Each number is 200 + 40 x the weight over the matrix's rms, rounded and kept within 0 to 999. Layers, rows and columns count from 0.

# layer 2 attention value, 288x192, rms 0.0761, rows 181-191, columns 96-191
160,263,111,157,200,203,230,187,157,230,284,209,197,192,172,265,186,250,205,209,220,141,171,210,179,152,247,185,223,180,188,147,267,166,179,182,197,220,168,242,216,204,224,232,172,265,194,231,174,205,294,208,199,181,175,163,163,199,225,150,193,229,231,313,242,233,171,284,201,228,149,193,178,196,148,241,210,172,211,154,221,195,199,192,228,150,247,211,219,248,232,141,235,196,211,196
233,194,215,261,197,197,262,245,149,218,176,184,190,223,216,218,230,232,190,199,177,206,196,230,195,212,194,214,166,133,181,165,216,205,250,215,222,276,200,126,171,248,253,219,245,264,153,204,227,188,141,241,182,234,178,176,205,218,177,134,291,272,137,249,264,210,182,120,186,194,152,221,240,163,190,226,198,211,225,237,212,242,161,262,225,260,235,207,209,263,211,181,204,217,216,136
241,196,237,131,224,175,231,218,147,241,191,116,229,217,222,230,236,221,206,225,212,169,216,163,274,146,252,182,222,201,207,233,193,215,235,195,177,204,129,137,229,203,205,254,176,237,128,244,189,253,275,180,158,295,188,190,212,236,223,163,247,144,216,186,194,196,166,164,201,157,216,270,206,207,157,225,295,223,190,175,238,210,181,151,40,231,192,172,241,225,204,283,229,266,159,227
254,164,179,182,212,239,189,187,277,258,197,184,228,191,200,226,196,233,170,211,210,131,250,235,221,153,182,247,228,174,220,212,243,176,160,254,140,150,174,146,182,232,140,220,237,101,240,256,183,257,234,156,201,228,181,231,239,170,218,190,195,213,189,160,216,203,176,220,224,150,259,195,171,239,226,199,177,218,202,224,252,208,184,204,149,203,145,242,263,219,186,126,218,183,241,217
237,245,187,216,179,150,251,220,154,237,269,140,171,194,198,243,115,287,218,204,146,213,204,145,175,163,164,170,251,245,129,169,183,187,170,175,228,204,258,176,209,270,216,214,184,183,192,206,170,195,149,220,194,200,143,195,187,120,110,190,260,238,216,233,196,140,228,193,186,149,247,161,159,231,136,284,196,163,163,198,211,253,158,172,180,155,160,233,188,211,247,251,180,175,179,167
212,151,181,225,142,292,301,243,164,182,138,203,173,186,199,207,163,177,199,216,190,190,164,198,148,225,178,253,265,202,192,255,195,218,166,185,178,171,194,217,218,152,178,258,161,187,172,162,256,185,293,217,198,197,179,197,176,206,224,233,202,184,172,156,110,203,221,217,186,244,178,231,180,192,234,178,232,185,246,236,127,217,200,169,167,175,113,145,224,262,140,172,210,260,209,182
188,245,252,201,227,231,135,153,231,199,209,199,185,218,208,168,210,223,190,136,167,212,265,257,129,193,214,294,240,165,209,228,232,142,206,201,219,224,196,218,254,237,214,226,239,229,155,185,155,160,170,154,260,259,231,188,91,197,195,140,173,164,201,132,165,174,290,199,231,163,104,211,191,213,228,193,217,245,141,176,246,145,138,244,207,193,159,203,215,105,232,316,141,238,172,244
208,188,164,247,220,231,185,174,133,224,239,179,246,252,184,172,178,181,157,214,213,188,175,171,202,152,157,222,235,199,151,248,153,188,222,191,176,122,181,182,177,218,223,192,206,175,182,210,265,205,301,206,93,210,194,189,209,226,226,181,191,194,253,229,205,245,43,235,193,217,163,232,201,243,181,217,239,185,259,212,138,160,187,193,178,292,215,202,233,218,209,158,143,183,167,198
217,169,145,189,211,216,251,170,256,267,220,207,185,205,183,225,185,145,182,204,224,198,235,228,273,242,183,140,174,201,260,193,147,187,176,160,213,222,153,138,273,225,212,202,214,171,195,187,209,177,160,233,221,246,241,194,214,241,248,204,211,179,205,249,159,190,165,178,158,212,139,184,156,173,247,199,233,185,237,170,172,229,167,209,156,176,200,222,202,176,166,153,124,201,252,151
163,192,229,205,235,203,187,231,201,277,292,233,211,162,221,204,153,235,212,243,139,223,208,193,174,174,171,190,187,185,162,196,235,164,204,205,254,164,221,212,211,159,186,218,217,261,198,186,208,215,201,246,215,258,142,216,240,198,224,267,197,190,213,212,207,234,152,108,181,157,168,184,140,216,238,170,171,209,286,217,258,183,184,226,172,197,171,186,171,243,226,202,289,230,222,164
235,221,230,197,199,151,202,184,148,175,211,184,165,183,265,152,159,191,192,140,209,177,213,209,225,172,215,195,167,249,208,179,207,197,192,182,159,129,239,179,179,155,129,250,207,172,197,187,195,217,166,229,219,155,174,209,209,185,178,254,225,221,162,194,212,196,161,164,196,168,202,191,220,207,192,234,235,190,223,163,186,180,286,121,208,196,212,239,249,212,190,210,171,208,259,174
# layer 2 attention output (transposed), 288x192, rms 0.162, rows 181-191, columns 96-191
263,213,132,218,188,166,312,248,211,209,223,225,250,227,231,221,253,188,219,224,212,217,281,207,159,211,289,245,128,216,161,262,242,160,150,153,108,150,247,315,212,178,142,165,243,153,244,235,269,158,182,165,221,174,231,241,179,183,146,169,215,228,188,204,153,234,217,231,243,240,246,227,241,267,247,136,182,229,293,157,220,239,220,150,235,167,162,256,133,130,208,239,246,145,230,194
228,159,113,210,149,105,216,186,248,165,201,127,183,189,186,204,249,188,199,268,178,158,242,249,193,188,135,245,178,176,212,201,245,217,140,153,242,215,204,279,238,157,237,169,205,224,225,165,250,200,220,131,197,130,209,147,168,154,203,244,184,188,231,205,114,238,187,267,147,186,194,185,151,134,228,171,277,176,201,210,204,250,256,188,150,210,200,178,186,236,191,171,245,175,148,221
139,196,211,194,214,202,188,116,199,246,181,270,197,182,150,144,159,202,157,245,136,222,159,189,188,315,178,241,173,110,201,237,236,221,212,236,198,268,256,168,90,212,139,169,197,229,257,226,217,202,194,249,210,224,202,226,235,130,236,246,242,187,264,216,209,202,175,230,209,175,183,210,154,209,279,171,134,232,305,209,201,203,143,202,284,236,158,220,139,239,164,167,145,282,212,188
187,231,167,219,203,208,260,205,156,205,165,254,165,207,187,217,245,191,209,279,165,241,208,211,238,215,226,218,179,229,144,215,224,182,213,218,264,252,203,197,145,231,185,217,168,188,144,201,184,166,204,196,212,198,226,194,245,170,163,160,176,182,248,193,247,230,165,230,143,219,157,201,240,249,131,239,92,204,204,114,172,173,235,201,213,177,157,177,55,132,162,173,194,236,261,181
211,160,74,251,204,216,215,169,196,208,219,185,229,249,134,189,170,238,198,236,230,129,189,202,212,199,217,204,182,217,105,152,294,231,244,227,180,205,202,215,288,192,248,96,228,247,213,229,164,218,253,222,265,190,193,178,221,232,168,222,184,119,160,223,184,223,162,141,224,234,122,225,188,212,306,103,285,136,169,267,213,167,189,176,203,275,184,144,177,161,172,125,157,221,140,205
147,212,230,195,233,178,147,206,219,255,191,206,165,247,235,261,167,148,261,135,179,183,257,197,220,166,231,189,178,298,195,244,219,214,166,262,196,205,239,219,204,239,267,219,199,174,227,209,261,168,152,181,201,193,249,275,202,236,229,192,236,228,243,147,202,289,247,144,227,117,180,250,168,252,153,233,271,197,234,195,298,153,248,289,177,242,164,202,250,172,179,284,316,214,194,221
136,166,263,168,141,182,259,231,152,186,213,221,196,224,201,216,130,149,174,234,256,212,188,167,151,214,193,240,133,164,224,180,174,325,193,214,199,155,216,219,246,251,170,248,169,217,184,248,166,252,248,289,178,191,137,192,279,215,217,199,209,331,197,235,239,277,119,166,148,180,240,149,132,90,217,176,197,218,298,207,203,208,83,136,198,220,172,176,137,256,200,220,240,158,232,184
208,212,174,214,192,168,185,187,223,211,286,197,217,139,216,188,217,231,255,212,176,206,236,123,235,217,222,291,167,148,157,272,165,136,175,271,129,231,266,167,138,217,250,156,227,213,157,193,273,191,227,142,221,193,135,193,199,164,137,179,171,252,232,169,195,251,238,214,271,254,225,184,166,192,133,200,183,203,220,192,268,167,211,180,198,199,217,230,212,153,262,245,180,235,244,247
243,191,193,249,162,198,176,186,183,174,244,219,164,271,178,234,222,206,153,157,107,189,198,161,158,229,200,216,223,238,183,250,217,202,198,115,142,180,185,157,251,180,198,188,221,200,194,237,202,211,184,176,210,215,159,208,126,189,205,176,112,292,187,186,155,214,252,199,146,254,283,227,185,205,142,182,147,176,209,135,193,122,180,200,247,206,235,240,297,196,218,159,181,253,185,273
155,257,169,169,184,112,252,151,140,189,205,216,165,213,230,233,149,238,231,215,174,182,205,250,178,258,136,260,164,149,262,133,190,240,173,229,205,141,153,187,164,187,241,208,146,176,252,265,253,178,222,175,202,203,138,216,208,275,176,265,222,183,278,181,120,239,130,202,224,233,211,194,211,238,191,234,221,272,156,203,153,173,194,195,154,273,215,200,184,113,230,194,248,195,140,308
199,214,209,213,194,138,199,205,190,209,173,158,176,222,162,202,194,216,170,178,166,144,223,234,263,136,174,211,213,198,216,211,236,239,211,188,264,211,215,156,248,182,222,196,232,196,165,220,153,187,181,142,251,270,218,205,152,186,182,183,201,204,196,231,186,235,201,170,217,242,186,193,207,232,202,201,149,226,199,282,225,221,249,216,217,137,230,193,158,236,199,214,210,222,196,267
# layer 2 attention query, 288x192, rms 0.0985, rows 192-217, columns 96-191
267,227,122,263,214,141,214,173,220,253,246,208,187,214,214,219,183,234,233,115,119,199,174,278,198,190,233,251,192,225,131,228,215,122,113,196,227,166,237,154,165,134,183,246,179,167,181,269,101,208,215,204,66,185,201,212,170,228,197,197,281,121,172,201,176,246,107,150,264,252,165,285,265,217,221,201,134,222,279,186,218,233,250,88,163,202,179,249,129,276,141,200,208,174,216,254
213,174,213,193,218,229,185,170,255,195,193,190,179,192,163,218,199,214,194,203,187,158,203,182,223,172,226,222,222,205,164,235,246,197,184,164,189,188,150,259,205,186,220,217,257,208,155,208,189,225,178,257,171,199,226,194,230,212,198,175,201,177,175,191,175,170,184,193,244,178,231,246,181,195,205,197,224,221,229,225,185,221,217,261,184,197,179,183,223,173,226,241,171,250,219,222
137,236,222,187,225,231,210,291,158,233,324,211,197,194,165,188,245,139,220,207,195,218,136,231,205,165,159,168,197,149,188,174,219,136,192,234,254,198,213,263,160,264,182,208,227,209,187,168,212,176,246,183,210,180,215,218,196,156,133,208,192,230,200,204,115,172,289,167,183,208,149,200,160,179,253,188,301,225,202,194,249,207,170,270,213,256,198,245,194,191,243,236,195,229,111,163
264,225,129,205,228,186,197,246,248,196,200,219,222,218,213,178,137,256,173,181,167,221,225,165,140,188,217,202,193,160,199,244,218,163,176,245,262,204,255,182,209,198,174,172,230,213,228,207,152,194,101,175,147,106,210,167,227,183,171,256,223,133,135,218,131,168,197,238,204,170,200,216,197,252,178,161,153,133,227,246,211,219,233,212,199,184,141,187,202,174,237,224,209,203,263,264
198,160,249,167,143,212,187,212,138,190,174,226,192,241,166,220,177,200,211,242,245,149,172,286,223,171,205,225,266,138,205,169,199,172,227,179,203,231,248,242,125,266,192,180,205,158,201,141,233,143,275,203,196,143,270,235,190,204,230,155,212,158,193,211,166,241,177,159,171,198,182,224,179,210,221,169,147,180,207,216,170,162,230,202,191,223,185,233,213,214,196,189,181,220,179,197
212,205,167,201,242,168,235,237,184,196,234,190,258,247,137,170,172,155,211,161,154,253,190,236,181,164,207,166,134,147,215,167,191,213,163,190,211,205,134,256,232,254,249,249,138,188,210,189,182,282,234,204,176,212,207,235,157,208,185,201,182,207,190,196,147,247,262,190,225,244,224,189,144,183,224,182,199,161,171,198,197,217,224,195,204,239,190,215,129,220,165,230,229,198,151,239
187,194,262,153,211,248,194,217,191,203,189,217,177,190,214,188,244,179,127,226,219,155,189,274,182,193,183,221,228,239,216,208,153,178,293,179,227,218,216,196,231,244,192,213,144,153,219,166,246,198,203,254,257,158,233,151,291,196,196,147,214,159,309,198,183,243,160,204,184,207,187,172,210,163,193,233,193,255,206,162,233,118,126,281,295,179,170,226,133,195,239,185,158,208,224,204
164,193,179,207,222,209,244,261,212,251,195,184,217,235,186,188,202,212,101,238,131,241,143,177,202,169,213,245,226,148,193,214,256,116,214,212,224,216,191,237,165,174,200,235,195,178,172,126,252,228,124,205,231,210,161,132,169,207,225,178,190,179,199,221,169,230,133,231,155,191,268,170,114,171,248,178,182,183,187,176,189,195,171,238,224,214,153,218,173,152,173,266,246,190,165,165
217,157,185,210,203,195,120,216,228,223,177,173,198,203,212,212,184,222,229,205,171,178,204,216,191,171,168,199,171,204,185,214,163,233,208,194,229,165,165,181,181,188,175,134,189,262,228,158,167,204,158,147,213,143,190,186,227,217,205,233,168,254,154,182,155,198,247,214,178,174,296,212,214,185,173,178,233,191,186,216,173,218,235,213,198,181,252,188,201,143,191,177,236,184,258,241
188,179,186,200,200,225,225,256,207,192,238,203,198,282,173,172,229,219,262,241,157,225,241,211,200,144,189,207,224,203,184,220,236,108,178,220,285,208,175,216,150,187,241,101,209,120,237,154,233,225,205,148,174,187,225,188,127,229,190,184,177,211,258,118,175,243,211,179,204,266,189,196,173,169,247,238,173,222,228,196,233,287,171,239,198,239,264,215,196,226,220,253,224,177,144,241
224,213,242,133,150,162,211,182,201,225,167,237,196,242,178,188,235,153,207,199,205,160,224,160,266,225,160,226,175,211,219,204,161,211,182,214,103,206,250,208,247,144,195,257,202,156,211,241,178,117,137,289,135,215,198,236,207,257,225,207,215,161,174,228,204,198,223,203,199,138,223,200,140,222,227,264,172,178,214,209,191,241,235,146,194,167,265,203,165,208,180,188,234,148,230,233
166,166,208,186,216,178,213,255,213,170,197,122,245,234,229,190,232,231,161,260,164,215,146,142,182,222,109,208,180,159,176,258,144,164,279,244,259,230,188,164,188,148,197,161,194,204,133,223,154,180,162,172,190,215,154,175,197,157,196,256,217,230,247,145,206,192,264,187,205,169,197,170,240,231,215,181,206,180,195,208,192,232,187,159,187,145,182,168,228,150,174,216,205,174,246,210
254,266,183,258,259,185,252,185,221,221,224,189,195,282,241,168,234,166,231,222,237,224,254,209,180,117,218,233,254,167,148,191,213,143,184,199,151,156,187,210,220,153,195,194,164,223,252,160,222,223,284,191,247,126,238,212,175,242,177,179,163,147,134,261,203,180,221,248,176,196,150,135,151,163,278,181,145,228,160,209,216,189,244,267,222,205,218,162,207,232,178,156,174,222,117,279
170,180,167,247,207,180,172,221,177,230,219,202,178,248,207,220,179,190,189,217,145,216,179,218,256,184,168,190,253,172,220,112,189,216,191,169,169,227,222,190,139,156,254,287,205,175,138,234,173,165,202,253,228,250,216,164,277,217,219,215,271,162,145,206,191,199,230,234,211,200,178,204,215,220,187,211,247,173,202,233,201,197,230,192,179,262,209,183,166,270,137,161,162,210,184,193
179,227,157,175,186,227,165,193,157,207,172,174,151,163,272,207,146,205,212,188,202,213,232,179,159,263,257,211,222,223,241,209,197,309,159,211,200,236,247,151,188,150,204,234,207,184,194,210,210,140,178,212,149,215,270,203,183,127,198,266,192,162,216,185,233,194,222,174,243,132,225,180,230,191,107,233,194,207,194,165,163,259,229,129,234,95,240,233,175,233,203,157,232,189,226,246
157,205,143,201,147,118,140,212,140,181,109,243,291,200,225,192,197,204,203,148,184,170,301,185,223,196,209,245,187,212,238,175,254,219,198,156,152,143,159,208,170,201,154,168,253,205,245,206,248,206,178,209,144,207,165,229,178,182,229,207,178,132,195,157,204,205,174,202,222,87,186,211,268,238,205,136,221,164,175,197,168,202,126,239,162,187,111,224,188,202,221,185,180,134,166,168
217,223,196,312,249,247,225,189,154,178,230,215,206,198,232,155,166,184,210,146,223,245,157,149,144,221,200,150,222,126,231,209,166,272,156,120,239,225,248,166,197,175,216,150,195,212,218,167,211,231,174,190,182,197,225,221,200,173,211,212,240,168,142,236,196,148,254,202,257,174,210,182,178,170,159,152,161,193,178,203,217,259,200,246,233,231,221,191,151,176,219,126,122,221,167,211
176,101,226,162,187,180,187,188,172,182,217,224,129,190,184,224,203,200,209,222,231,216,154,198,207,175,192,122,218,167,228,248,181,149,223,176,254,164,176,238,202,255,186,171,183,194,246,216,216,180,214,139,179,135,162,170,157,182,134,100,165,199,178,197,126,210,215,231,178,193,228,205,247,220,250,257,196,174,200,227,192,209,168,182,206,251,209,251,210,109,273,180,189,168,207,216
197,184,222,236,221,188,203,277,213,229,162,204,180,159,249,145,263,125,192,155,220,244,200,189,171,235,161,200,235,202,206,266,207,179,213,149,228,217,273,204,197,225,245,189,212,218,223,203,189,208,127,187,228,194,215,187,214,207,234,242,193,153,208,159,207,211,202,208,257,165,199,193,247,184,156,271,197,158,183,211,252,238,188,174,175,163,155,178,234,158,209,181,204,121,239,190
176,159,188,205,213,215,243,232,125,206,183,218,188,255,175,226,200,85,181,246,201,192,158,189,221,210,199,201,191,214,202,122,149,237,215,261,201,186,190,211,208,249,174,183,230,234,197,180,170,215,172,252,271,192,219,163,203,233,162,248,141,135,230,173,267,215,194,192,210,204,188,141,217,136,280,166,161,232,202,222,212,216,203,239,227,188,163,256,123,207,158,200,204,144,215,219
165,179,148,221,241,284,219,148,235,157,155,111,226,245,196,271,228,178,143,188,233,207,180,129,229,243,143,269,149,248,173,223,273,209,189,195,222,186,253,254,193,154,90,231,221,173,210,202,219,120,194,283,226,218,128,195,200,204,188,227,216,197,115,217,182,175,271,198,244,222,173,225,191,156,213,144,153,160,252,176,240,146,196,204,228,177,180,225,192,157,191,179,238,164,151,228
128,153,194,237,185,168,192,227,241,154,197,206,168,204,255,194,198,219,224,199,174,276,226,242,136,131,198,246,182,156,249,239,204,137,207,225,153,224,203,249,184,212,211,211,157,293,164,212,176,163,212,191,176,191,202,114,200,173,209,245,217,189,180,183,238,132,251,172,221,235,195,224,236,180,228,134,188,229,222,221,199,206,159,249,176,232,238,189,290,172,205,196,122,253,155,203
159,194,198,224,260,211,187,201,143,219,261,191,160,141,222,162,249,188,210,265,253,169,220,191,144,158,138,210,217,194,193,220,149,197,268,226,161,255,199,220,131,128,190,190,241,187,188,132,181,213,234,220,237,154,196,196,253,183,238,139,203,181,217,160,154,171,247,212,292,211,267,150,223,221,139,154,225,153,198,158,228,195,145,230,233,279,242,242,246,272,168,245,212,187,203,245
187,162,282,158,159,236,183,141,190,258,279,241,265,120,185,249,218,160,310,168,237,159,152,174,169,217,142,173,237,235,216,211,241,216,188,211,172,213,188,220,185,218,183,180,170,193,188,164,230,203,188,241,166,139,259,184,218,195,239,123,276,198,227,245,159,152,163,190,173,295,198,155,210,222,243,166,185,182,202,200,235,211,275,245,196,190,205,171,202,210,262,232,226,176,88,221
248,175,160,165,191,121,195,209,180,167,211,125,159,162,204,184,252,190,190,175,185,208,211,262,229,178,167,145,228,242,182,254,281,176,218,232,176,262,242,225,159,235,157,180,194,233,242,231,223,202,144,219,208,241,178,189,231,230,228,200,229,208,162,156,175,199,192,200,217,182,231,200,222,227,244,205,132,188,243,203,171,237,263,192,148,201,146,141,198,193,209,170,199,147,130,177
144,202,115,159,140,217,215,188,279,243,193,185,207,204,173,185,183,197,217,220,227,197,152,242,235,228,228,278,230,167,219,223,198,197,193,204,217,180,206,185,209,125,182,226,239,177,99,197,218,128,185,128,151,206,221,173,170,178,187,164,239,153,191,148,257,156,175,189,251,178,138,230,175,209,201,161,132,221,213,197,174,207,208,269,193,190,261,184,190,164,196,172,189,168,178,168
# layer 2 attention key, 288x192, rms 0.103, rows 192-216, columns 96-191
204,187,202,228,173,151,182,244,211,202,196,202,190,240,194,221,198,224,206,225,222,189,192,199,202,233,159,222,228,250,210,206,155,212,187,167,206,195,199,183,192,224,215,190,229,196,195,232,181,218,163,128,184,241,176,203,197,207,256,242,136,199,215,200,199,209,200,259,232,229,201,238,202,183,258,166,158,193,214,164,174,198,192,230,241,214,231,191,204,244,186,216,207,164,173,229
201,215,138,251,227,142,201,200,121,226,265,217,197,227,225,195,178,206,235,132,179,164,185,261,151,192,199,222,203,224,171,216,197,98,117,143,211,188,166,171,223,179,195,209,149,161,213,219,203,219,233,158,159,227,244,241,151,217,243,196,189,149,195,195,164,290,140,191,218,259,163,199,228,245,239,221,157,187,253,150,166,243,227,184,177,205,177,259,190,225,148,282,184,174,175,241
167,201,202,188,108,202,232,183,185,226,150,201,176,185,178,174,220,250,159,202,185,191,186,164,154,211,209,234,200,206,225,201,138,164,254,183,158,216,184,225,229,198,227,201,167,183,175,177,234,220,225,221,246,246,145,213,216,180,264,185,222,179,214,228,236,187,201,222,224,209,183,189,177,170,229,241,185,214,218,169,174,195,215,183,174,173,191,204,210,210,212,122,212,179,152,178
130,238,186,215,201,234,193,175,175,193,306,182,211,170,228,181,246,176,160,180,240,251,174,187,214,203,243,147,198,172,177,174,188,153,206,222,226,214,234,232,220,237,173,105,167,199,171,214,207,206,273,258,200,228,185,193,184,166,166,210,216,212,208,156,183,191,306,165,180,209,125,164,155,219,159,179,266,272,182,220,238,230,222,186,204,247,166,202,191,165,186,212,212,229,209,129
311,183,168,185,194,246,199,211,219,257,145,211,188,119,183,229,302,173,204,234,189,175,230,187,226,277,185,250,174,210,167,248,208,219,195,206,199,196,255,186,186,181,249,197,273,263,172,222,153,184,206,193,224,282,214,192,243,198,164,189,169,181,227,174,187,156,216,198,270,222,173,216,218,206,252,157,196,172,181,234,257,234,186,183,227,184,276,193,258,235,229,203,189,184,183,184
191,226,180,229,145,137,229,236,210,183,180,202,187,214,222,208,143,196,221,170,207,221,182,203,179,219,165,236,242,208,216,162,198,151,185,179,232,190,266,187,207,186,176,161,267,226,214,218,179,200,177,155,243,194,204,213,229,234,214,268,231,200,157,171,199,157,168,184,148,229,168,264,220,246,243,176,169,197,173,227,141,250,256,171,227,173,200,176,248,201,165,230,232,201,189,241
192,189,197,138,233,185,112,159,201,245,191,267,154,186,169,169,219,201,246,220,245,170,128,206,203,190,226,104,227,217,191,221,290,172,221,164,173,193,227,219,144,166,260,235,234,188,155,190,189,143,198,243,274,167,185,191,185,229,203,192,221,180,178,159,263,176,249,205,213,192,223,230,173,228,169,222,181,242,216,200,168,243,230,199,171,119,183,254,253,175,172,205,174,204,305,235
179,213,218,176,126,217,197,193,210,205,183,225,209,176,239,262,224,183,182,146,212,203,150,166,215,161,251,205,200,239,248,181,194,204,266,130,168,145,197,207,250,194,209,231,205,224,191,175,267,151,251,173,220,167,214,222,234,162,162,167,234,219,248,217,199,229,144,167,217,227,185,147,183,151,119,223,210,171,190,191,191,206,169,237,194,141,182,237,161,191,177,178,228,144,156,164
142,218,202,202,165,180,196,245,153,126,160,213,172,167,153,249,206,211,123,222,181,233,241,211,229,239,233,231,216,193,171,233,200,204,208,246,206,200,245,229,134,141,188,222,248,193,244,196,179,217,242,287,160,205,166,179,202,161,199,229,194,186,217,207,216,215,188,167,168,239,150,210,199,257,101,239,201,212,168,129,235,211,214,199,194,170,141,176,210,191,187,143,193,204,161,154
214,180,165,168,216,140,211,213,176,190,161,171,206,167,193,227,159,163,193,192,111,235,199,221,205,246,212,193,213,264,207,236,245,210,171,173,197,193,221,164,171,112,203,219,203,277,166,228,178,220,202,176,238,187,190,216,169,181,208,172,214,183,199,184,170,210,195,209,170,181,230,219,181,232,165,210,213,176,197,177,214,194,237,218,167,205,207,146,172,213,199,145,188,220,213,202
143,198,169,234,208,173,182,184,247,206,226,189,218,188,191,190,162,170,248,189,156,238,244,227,202,259,202,230,227,256,206,201,307,218,181,224,185,192,189,177,225,191,173,212,200,197,204,210,251,196,143,187,204,162,168,200,188,218,186,156,169,216,225,197,189,186,164,249,212,202,194,268,186,141,185,192,218,224,231,186,172,125,204,268,202,261,234,160,182,250,251,225,227,196,177,158
163,269,238,181,178,204,189,221,242,291,160,254,199,163,225,222,154,109,204,227,174,187,223,158,209,164,249,236,227,220,184,125,190,131,251,141,218,230,246,174,179,202,135,166,154,205,221,173,249,145,218,204,245,231,236,179,179,180,219,239,224,246,196,249,233,191,197,225,183,123,171,267,126,175,167,205,240,210,220,218,256,176,261,164,234,226,244,244,192,133,192,159,248,187,216,260
165,238,232,201,171,273,219,225,225,293,215,246,246,232,212,231,190,213,222,128,189,154,142,193,229,211,180,186,184,198,241,240,222,235,213,221,139,160,252,202,172,190,225,220,210,207,220,193,213,213,189,204,232,205,181,179,228,216,239,217,214,216,233,234,195,253,209,215,222,197,127,215,210,181,182,194,241,179,212,222,230,202,164,156,266,176,198,222,178,173,260,206,217,209,172,165
245,187,215,173,162,142,226,276,204,181,135,213,155,189,196,207,292,193,267,220,256,256,221,158,220,169,202,183,233,144,193,213,199,206,226,152,156,193,190,220,275,180,188,186,225,109,234,209,217,208,196,183,230,164,246,244,134,157,237,202,126,171,207,193,208,268,150,233,183,162,185,256,236,188,210,193,205,159,211,192,186,235,221,193,181,203,237,246,213,205,181,185,250,153,191,190
202,188,235,212,209,202,221,226,238,193,227,173,181,177,156,206,261,197,179,258,207,181,168,203,232,205,203,209,231,216,194,167,176,253,247,205,221,189,173,202,284,269,145,237,183,262,201,96,223,175,142,226,268,220,173,195,234,194,153,168,257,251,211,213,228,165,160,140,126,231,214,164,212,155,270,226,224,187,197,187,158,179,184,204,164,234,230,184,199,178,212,209,219,162,236,174
261,201,152,173,199,287,232,191,164,211,205,263,187,178,181,254,246,193,210,271,180,137,167,232,224,158,185,194,194,225,224,230,196,233,215,267,233,220,232,237,257,175,210,197,155,184,226,179,256,155,261,167,214,140,155,228,235,201,175,238,230,169,237,229,186,173,171,168,226,252,219,201,175,209,176,180,201,243,197,183,215,248,156,168,195,145,161,140,200,138,175,210,133,200,233,213
185,206,196,199,188,225,194,191,240,215,208,173,109,194,207,230,216,236,260,193,169,220,218,194,139,199,214,175,149,243,243,138,179,178,288,247,191,183,213,226,194,204,213,163,214,223,180,196,167,237,202,216,205,241,217,185,218,216,208,210,204,193,190,176,310,198,202,191,282,171,199,215,169,184,175,194,199,179,174,202,239,195,224,242,250,202,159,197,249,197,216,208,257,227,170,163
177,215,222,235,212,198,213,233,212,202,153,204,222,120,273,186,230,220,240,194,184,180,205,210,245,191,207,277,190,257,172,203,206,233,77,229,203,217,168,158,216,165,200,226,193,209,221,147,239,249,230,163,246,287,219,243,206,214,203,170,271,194,169,179,151,170,154,181,213,227,149,159,128,162,172,179,181,213,200,180,244,179,143,187,138,200,220,193,204,210,183,226,202,193,206,207
222,155,179,141,194,236,211,182,164,219,234,203,215,221,236,204,183,212,196,181,190,159,194,200,196,223,252,212,230,256,214,189,195,194,163,206,236,213,173,131,207,147,151,223,153,159,192,181,194,171,238,196,169,233,250,239,199,198,175,174,220,201,238,196,208,254,175,219,236,266,241,233,180,265,239,190,159,131,213,134,182,219,194,170,192,172,205,195,205,205,243,182,247,190,209,244
224,213,192,158,191,245,124,211,186,277,202,187,208,99,192,199,213,238,173,167,191,253,193,161,152,199,179,220,171,245,216,197,197,200,234,187,172,179,213,186,197,163,169,224,218,153,208,190,226,188,165,124,219,169,174,190,166,156,164,244,246,228,183,251,269,162,116,237,194,210,233,169,210,237,170,136,191,162,168,217,183,126,245,146,181,204,261,202,215,178,168,211,173,204,192,227
162,223,209,265,233,157,150,206,233,186,218,321,257,215,226,245,158,220,158,214,195,202,134,151,245,155,230,179,227,201,128,236,225,118,151,157,143,163,185,157,208,137,222,140,215,225,212,139,202,204,146,231,240,198,267,260,244,189,196,226,212,211,221,219,160,176,132,186,223,157,213,133,205,184,156,319,189,183,232,258,229,259,213,206,134,184,245,160,129,225,188,159,189,191,199,189
192,220,183,159,164,213,210,218,250,134,146,210,244,189,164,268,242,227,212,181,192,115,176,240,154,222,259,188,180,286,148,183,184,218,231,179,204,240,203,143,156,218,211,251,219,162,161,222,191,170,206,201,305,165,243,180,143,238,154,145,221,187,164,209,208,214,178,207,119,214,190,168,148,188,166,205,236,262,172,185,189,222,215,225,191,202,171,181,204,177,231,226,194,218,210,185
159,174,148,210,182,192,223,209,277,106,176,188,220,191,172,170,233,231,153,223,219,184,209,177,250,273,159,139,156,139,215,244,219,186,200,232,192,235,161,201,198,237,205,197,141,182,170,285,222,111,187,156,145,180,224,222,203,203,222,187,193,285,200,197,199,139,205,217,231,242,179,209,195,212,165,247,214,201,189,185,244,221,134,171,199,211,198,181,236,167,184,124,231,218,199,197
209,204,187,230,236,272,180,186,194,201,184,229,164,235,206,184,175,200,198,183,192,150,233,214,123,237,268,235,220,187,206,256,193,152,208,174,200,163,177,118,207,262,178,243,190,165,153,220,250,217,187,169,191,188,247,259,180,231,171,207,176,269,193,211,185,195,258,167,202,115,168,197,147,264,149,308,231,166,223,200,171,170,216,159,183,219,181,184,188,257,178,162,243,189,221,258
256,191,247,216,263,225,183,104,158,225,245,226,227,235,190,189,194,169,174,312,214,207,188,240,226,202,200,171,206,233,224,216,201,190,166,273,204,208,209,255,193,171,148,183,207,189,234,239,192,213,228,193,235,178,240,226,143,160,185,193,182,165,171,179,234,209,191,163,189,209,165,201,194,147,236,287,271,161,209,168,162,194,184,220,233,142,210,200,242,234,157,200,147,208,135,225